From a checkpoint of a small transformer trained on Wikipedia: LayerNorm before each block.
Each number is 500 + 50 x the weight over the matrix's rms, rounded and kept within 0 to 999. Layers, rows and columns count from 0. Numbers have three digits each.

# layer 5 MLP up, 512x128, rms 0.289, rows 483-508, columns 0-127
592464502502460479416500553476503460456482619515534414485492455543547529624410462607601489552582448514462416466460541611580526446526540520479595532542547408504515588479431447550461495563581520463494471542485514492540469523502529461501614502550531446512457439521521460510533537480517458366522546438532480563457482497438446532397494516496495460468527465556463447522492557464503463524540
481344564505464528488506360568551507496533639485471480490487538473512458574517550411516506532520504461554516518569451506510473584579448453496526475530428488521440525433466457488511429544508506471393537470492512545407507530543447476518494513495427413528543554451499623492528548548523606444468544437478483521512492530495498550506516631439449494407538491527480377510588417590477500538538
490502436532457527513494508495519478495564479550430510462450515490439499468488507494421491428452454549452479517502505581496605535506479430432523551512527491535591498597457503501529444574453506474467434491527493501545499534516547538552457610533489489521525564482451458462388459464440521429560523488570524587471523449516612568470488541357473455557505453463500473437505543521515498424506
482592465451425466479505448570451542568575500479494480498514499482607442549461507458525512443448574575542538577489390439481646472597515500484573384373485431377555518456527533478471494522462489563444566462439544467533536450548486395577466500501537462493521532467549528515514552417503567510346531474530484321516458553420446617472488426491481579434454484513525607477549496581437461470545
476467492478533494496559448495449488558493469455459451437503524458478462505479451463573463487494454499476568437556490526482530467559501495536625503490455511495465431486506485506497538471520461472511537548527544577488462496497493495548423523542512469479520502619516545509467512461530502543532509490489462523474493545484479474467503449541523582482480520632475459532507477554497486453534
549502528454465499510413565525541568522542538528544494541504496455505557449510500554471436466450475476518555527505557495485413566555543446469520463500481468548481418423511522502508517492539557466472517474494530443444418481501524525568545413533476486557556486474519428461563502493542501522486463535524597480466432518584456574485488474452603447507481477558512495418430469539537454531468
449576565570464448502496517468542482533581493506553442494483472524530471457487436418510454593504487520540491461516504579438519451502488519510518536509507529531506523505495502482479531504538446470542462474484506486516533501519502439548485526527514518541493512500519503494506520485541454487440539518554507571414531519530502469486517461547429477505598459527378436498563445476493499448496
557450525434470560499478521522463517468544511502535510532470512535508488519457539555462530493529441490447487480465526517414510553621544427486550520410481519487443413469512582451490587490481479469503500499543514514537522490453463468499471480501562470626557475570517505497558438515555413563453518535545471498501490466418488507500482477536473486507479477483480469546481485516517467483541
542524635543391527438450424458515477528396464519473547509505575535527489480418523496489451425508547554535385505499521453539502401501521547519498472446465432508588415500480441431589550546471551485525544465488563535481523509510569512446484480516548521494635525397534423539543525511510547556484535488510581529462517474530408496454484475565549479442524509524481494587491423470409532497428
501491522532503481375494429557502430539558449540444475588467424469598524497508572500492403496500501453474494469404520610498445511545561374421556439487498470474564450508512473444497417535588560473463550508562501488430542516376467527550335558515434562453546510424511513447532520491442477552480479506539532476521530570606491517529544366517516503551483374462557476458528558555442511555485
400522590422568497536537549483543537486480505518438532567367446384511431441493428538415497516601514548419476484506475480504501468452508450530547497551571381472542538477447627483539576564513509350546471475561452441457526522511452452459466508537526501485569527471589520507518476555506500486504546460492461452464426525527583488539458478496471532520512436569489604476487486490489428546468
537459542525539539533428495554493569582532526375524414440455444533472519545488513408451553538498522532460515533427524548430488499544523459549385550513418347506504550480425498583431422479508444456480440497430441484523606582517433437529544423481537581543534465556606546500533463552501495423436566524490499509472500541474426379546482482607587582509538459550535463513479459538589386521445
439483515401482525557437461454514478417410516544531404460449501615408520495586492495582584531547520449519508604451601529388472525556518456523580561552505460472428501559498474468572437546599456498389489434425482412450509521496589534565539503535565500538500432546572442570490452466436536544403540527505512489551529657621471525450582503617429491550492496435524397433555497483474512421500
507559432480424610560486524568473554464536567522545544508605415554465528531501527536482520494534459560470472537455509451433491531484491460490544450469463505538561491513607509543524479526508410570449544479473456515522481554394458488546411481585403452515523530603447472528462512424436651534480475546515476467503631582492528466497520538397478550531555450517571415477483449259524462458515
606433387412495483496461503467441499446430514565503469598499497472456448515509430464519559545490549482592539509500463529494510524473434466469413401419541467433537612620482473512496510569400542491440469448585518528537537518499544553506490574507546562487520465574559515586432423573449528491435561597535598402487576544437452597513528464473626532423468441545528436456535528556547451467463
494459688458552529483445460460544489466351486468499549582468505508555537479500552526515429544470552445561445437563561454441544514452504607439477521565443566520494461576493469486485535486479463514498566472514432478480494478529518374523437496541528532469480541490544572479478531493478480448534497519496602499460491488512476506479549457517620425412458555559417458492486488572432433442500
510503504468502593417460515552455451501502528466563464511538478466483524472412527484469445519465524483484509587437482495425451483511587436550581520466545529496495593489457582469539420543546455516523539436444540529547508501614515457493568454566538523474517488480502525562541501498462450445409519400465426443589478448448479541508502418501450522515472513506467489505453537457486522490526
480602629473502582526458463419534506526425502537494539519508459485478559534474519421581478547489485470480577490517498562513550544389600465438499531504552560486471492492491496420631532455546534470509496542499507510461501468420550507483363457477566514495436477481587521499486441642523509465559481442450469487500461509583521441474518535497449499443480506506510443409510517473406508468413
600482495441476526440485516534575486543507483483544454496613468468459438443414533339462488463495550517519548521502482602484577486546482568538544534461484524419455461543462550508557604388522423577468632518486495490535573459560493385548454439560535484625520500551493535478599295516399475451486475561512464553503560490439454577461530467517542499510441532495470498391508486504438461485527
413520495453487576417516468558586466598550537436522447572510554546517404587500457481531472525534521435469450433496516568452470474515519448486504655511495466526444479459523535504538662443561469525469347512399522485502446508471506439415602516501423501509524505523508498500487486482423540438522480539533534515532665450485526447434500467534512566500532546569496477463416377532458479522455
527603576513510495497446369516419487509542573495460480457475505510479540538452538412541476535492413466442522577497523561406526526425511459527560473530460493528546449427517459559492471424459429618480546477536523472489549548578450460532482627552511521547523439554568443419488412628479495470502478481466420538521469533479507465501523482507468479485476477511529529465443505523550493556521
508450502489415428505532470523531428454436532493440492482564451479500490533407507511397513445539458525600486578502489562528575497498549437535556451496400452487499486487565636450499493411536516518545539522490536527484412465484530511516466494534553530511465523584466509491571546521547493522470475515446500412442539537519573601539464441533543602395573413433449516411514551525539508493503
579504491406484518513545416581551447513529524432523436481483539485463522492520397438530517472461521528409533497539539480444408495425465574588492550452515525494561571457521498557487422442549441610398516466515441468510520483472482492553498402569572431518481479473409444484478542483523486440463559489461449488416529537463504508563508499557571590418441589517595426425482510526521599390441
493498509502466538523459573414500552482553545530535444573381440604395409459516504493364478549544623549447463531553479505540508487472437435458573452443536494514501707545497563503534520495448525477549522535492437531444506502493372429589536516576553475477466402579584495518428535536460548421514520410503469473507497497526584479467507479452556446543553492502477467504515521526556424547464
392461506517467545515599532497586476452509517508407350527552485577504432549478430454508490511516476581482622521432430527493543440547468538647500528542470475475409470470522549436471487551555499492586470576563532486501497526500532526474442449474467415474491527419448537438464471439487551531545500498488550486500539554497564432468513537518517426531521470516537460530569403497543500578481
497453508477468535405506523514459593488525518511478514526501537460475492502493396545542425576528424557478530561438459532526526522590470478544633468475492509525519537472515409508524414462478545509462571489568470604490491476494533496468451479477481544438511514449455431460471413428578571478515547485443491450528536542485409496533427478504481506492532510485527411429486543521511529439537
# layer 5 MLP down (transposed), 512x128, rms 0.261, rows 483-507, columns 0-127
484469495538537506486419480577617480479449556583442561442368465487484487466575543480482544498536473476464457480532456450469479496452546465472458475445402462487480432467518600537529504492486528558461555523498550527492560432537499446574565550535469461503370587454520534505493547485536522495542550525485500465554517500489484547586500474522445477505469477551522500604563459488530546504529
493391577511534532485549559510407482425498491483446571493529486465496454491533522468531537491449493486458506437581537476511493536512516531536487478505518504550469545449562500426496504464466472516515498534499486505512485304467508532427534449519499530456422514520503468522468468529448449550504554520523504519505471467617501519494446466545507515511523596472600549462437526444508580522511
526527483566548487467537435465535513547493489428463515612438411550467518513461541513558489440487519483482455500450466467555508475439549497505529503498476535520497488508496443509480551488539552581490401554437486483491504369530510545598476510513499597461455558476490539570544599438526447568589492527495580492517473463535472527562519453502570588467529545454416505519560509485503498521576
632551536468517468448597470512504603509549577404485493507573466495515570482479464505519532461609483543455471506454528458520545538496528505435544452643449464439461424493450490542493475579526513500545506569524451508480381398482530431579448477448573419582429525496498368471478462541452429483530411534727397376479553460439596460547451401565501410387565520540566649477528486470500522529477
540538498513527584470503473463489521453499450598450530475515452439461488502531469516477509514533491492555532519434502503471552517467466558478444470542410484531535580520489408501514444523528532497463471490465424469451476416483472468520480540483451491467517585495535423537530467526445506481448476438544508519566509453541524510568416589435547432533505438464545502440510522493532508542512
474530407470543491411498465512506478521517468451489565459476393533479465497475548548465473544537479468498523470573458430481535457402498514468460442557464501511528577562491510467504489513473465528508595420452554540518508490502521552477545565546504542399446489474405527555498505491440492457532505513556448493509492421490540446494467474560553399570554515542442480534493564475523541456468
454436474482490511497498477460458510482581503563447528487484504555496438513505542538542531495487508513440477501510473463538549465459554570572499459478480517536464515475513533453503600545562493471557498404373443520456536504515464506539607593476513546506504482524507520490562532463511424491490461414509450457513483491509533473419446517528410454572483448560515483525540547572461503505501
518525498508514463561526441432603508541454455485526456505488511490451480503565486413501537479553466501479477506533616485515514543421501528551490502559522513536558596524477505454463516504503543485496529619459538511481395445494451551501499562459452583456512516574551459515482501509484493515513512561509466548518474528532579514546397557541470510591540486454576487455525504463436489513567
494455524478561469507492457452518503488480530465527497508445533504501523570494609433561517485588504513534458563461504533467530510455503475507531569440468398569545435568501531531399512541481469593494491581421564482441538520492466547388486489493601535498531507413497384634460448431423479456518528547493420515487640496480508485488473455551442449488579562526588499453408481495463516515497
530566515500489445491548591477478536537615475562550441449475494583520553462555391478505470569530538418508556412604504428532417469427501562497486438539420561499460593521549575493555539549448533516622530537531513526467490401470556622492519515510457500516503531484519598527487414517491420495441479563556395453491529488473500516520480501489499404541569516563492510554558570449445556441525
586519416513485461448487442489495531486486536522475498502522524579499546494560450560514561583539553445497592482532511497526512493514525489449453484490484496506466481506448502485487485553485496595624534503557437482541500404515513512498468596532477438526458541449539432432507445547506558629468476539586476503413609479551556486448498504536473430522588588507460489496526490484463462522455
437467478489507490529491574603490638546475555509486515534522523483489566498440509504425538489592518440441412411534506469618617527474460417603508450450471402556527496578438526470491497502467554531507420427539466577423473511436492527598450518473532379478435537533474459409469410546465524456479556572584517445436399447546437572532557513508508531465577510512483537471487523577505445541464
458364463570605542571517502421416490428548558570466499445514522491455486509571436486541517489454542408492484519510463537522479431559443519502621480561457523417493485561548543486579532572577522521477418459437450498567476604523562484482514560407566514478484406549427557481445424429485506461426470568479521432433587513584485525416535455574451473657514472489495517426459537582444550448508
525464498585514467470477523538485464481390525550440471466601566637540476461550479527427567549559514494515457464416471430406450401429565490407480511519497536447497538467470504470545520529512456541606470407437418355461574485426479496497505576464503476528530571547477528501548459417527506443461490460510473499489449518536493536582474448469500423559528531515567528501450525471542570442414
548514525528590545498538532504455430409501450554587584448536524494570469445508518440576475518528516514451502464422547535541452459547460481510494548462476567459463481439417501480439530474405506475532558664489558493472543525550451515532535462516422482445450616463543527500448491383538562512568484476536483561358513506517502505506439457390628521484469513596454531504393400480518557488497
546486560499450522520528444519456559450540470572521455499478496454431585533478480463528530428500527542513538498482505473545499495550518393465445403514529403550494522490545479543534441536420468426492525495555578469532476522530453504451527562436493450431510535458381464506494538602437529441491502508532482491530473512477467524544506476528506521453493446501545495476525501532494468467450
535428448434515508434477474395502450563539506454536486454416474516509494527524530524495504504538463443455455500533475491512529469529451437446547592482495497497498418557534370555461466432555449473444461519533434498519432512468543422484529531456519439514457508487548452536472547428530519548510489438516545497515513503506554489422537470445530544504559507506451516496544504520457508457506
515610526495548531508476575510540614499560562532457539563503527435526475561584583573559576486505499502539546455543469563425480558443535450482379465521444519616462549497480561456499552508479553513410459517520506486541484557378487522607415494527564518508367428487533446492502450560460458468435476429564519469516459494568434434508453480483545545437502466468364587512439442510556501481426
454546430497532507472540461375475458560534470505584568572490455496544473555481398459536579563600560442593543513485473496464525476519564522506407384543484468527444422490452538458502452528382469557381455548512521486507406509537410510566624434424532482556414532426558486503536580531513536451450548441475522578520476468520521580523618438534444562487530468525477594452467544467488535560485
524509494474470399536403400358561461503481461365563470491464579503477463455485498467465480509429578448504426381532603430448533510410518511561518369499497529531512433521492475538580535521509503590486511518484492511434502483509448549507487456526588486511554489630493515457498519570439564433556483456489570510452538507467406437510423461491489537437410524455480606470534558542484522500574
489501516482487518500501538557486502524456555505583518481500403469542569449475544489522473410492556525485533621536464463431513547471529465532485480445407527460512480510507522506483599483518539508535513498566503501608461538513471451528436472450528546479438527470464485447484608540489501571534546465512477512466524337512466519460541495505472468480469543465522526513494443513504519459469
532455441493445467487512481479475489451531417503510495496483601490557486437471482534483466431528507457450564545492513486550497466491513509472472473476428542449486547479501531505532461482521486570551517455465574418457483612431475507468453530512563495484527479516507494504465448505477534530616613583574440423516521574465563512558457463487596525448510498523447604518567576485484496482535
544436475599514508527421423431453518464531535598431553434528470483518453441579470447454425493491507543505481561500535508492513626497522437461504490376546498613390505529522409436504594454537575470411497554448598459579454476517522501535494587454647492557448453577516476395600526615536501512435481502490563454487582466517495490525504516325481510493511642513550482441433510483581449450527
558522651517474483449479458560523401475584494440427503551472518449506362516526502476453672446536458474484485564544477507472469554515459548390539478429625396415462506441469551492429520454447486434432471555551535536477609426463466520551479409417513571487524423460506532465520448427423350558436507495473509451444499559615514422498595480484548485354452328540554398431537489623551533502440
479529441501575461518528453506541459450475468480537554448472506442473513507513460547445608492495486494625482483494534527471505467419488555506425483418475503505537448493543464545521521547544501551544454568417475470474510495546519631500628431529541500545435488547497462550561508482455502425570515459507533495551513527483492538583528495500515494496493508485423504497449561503529600581457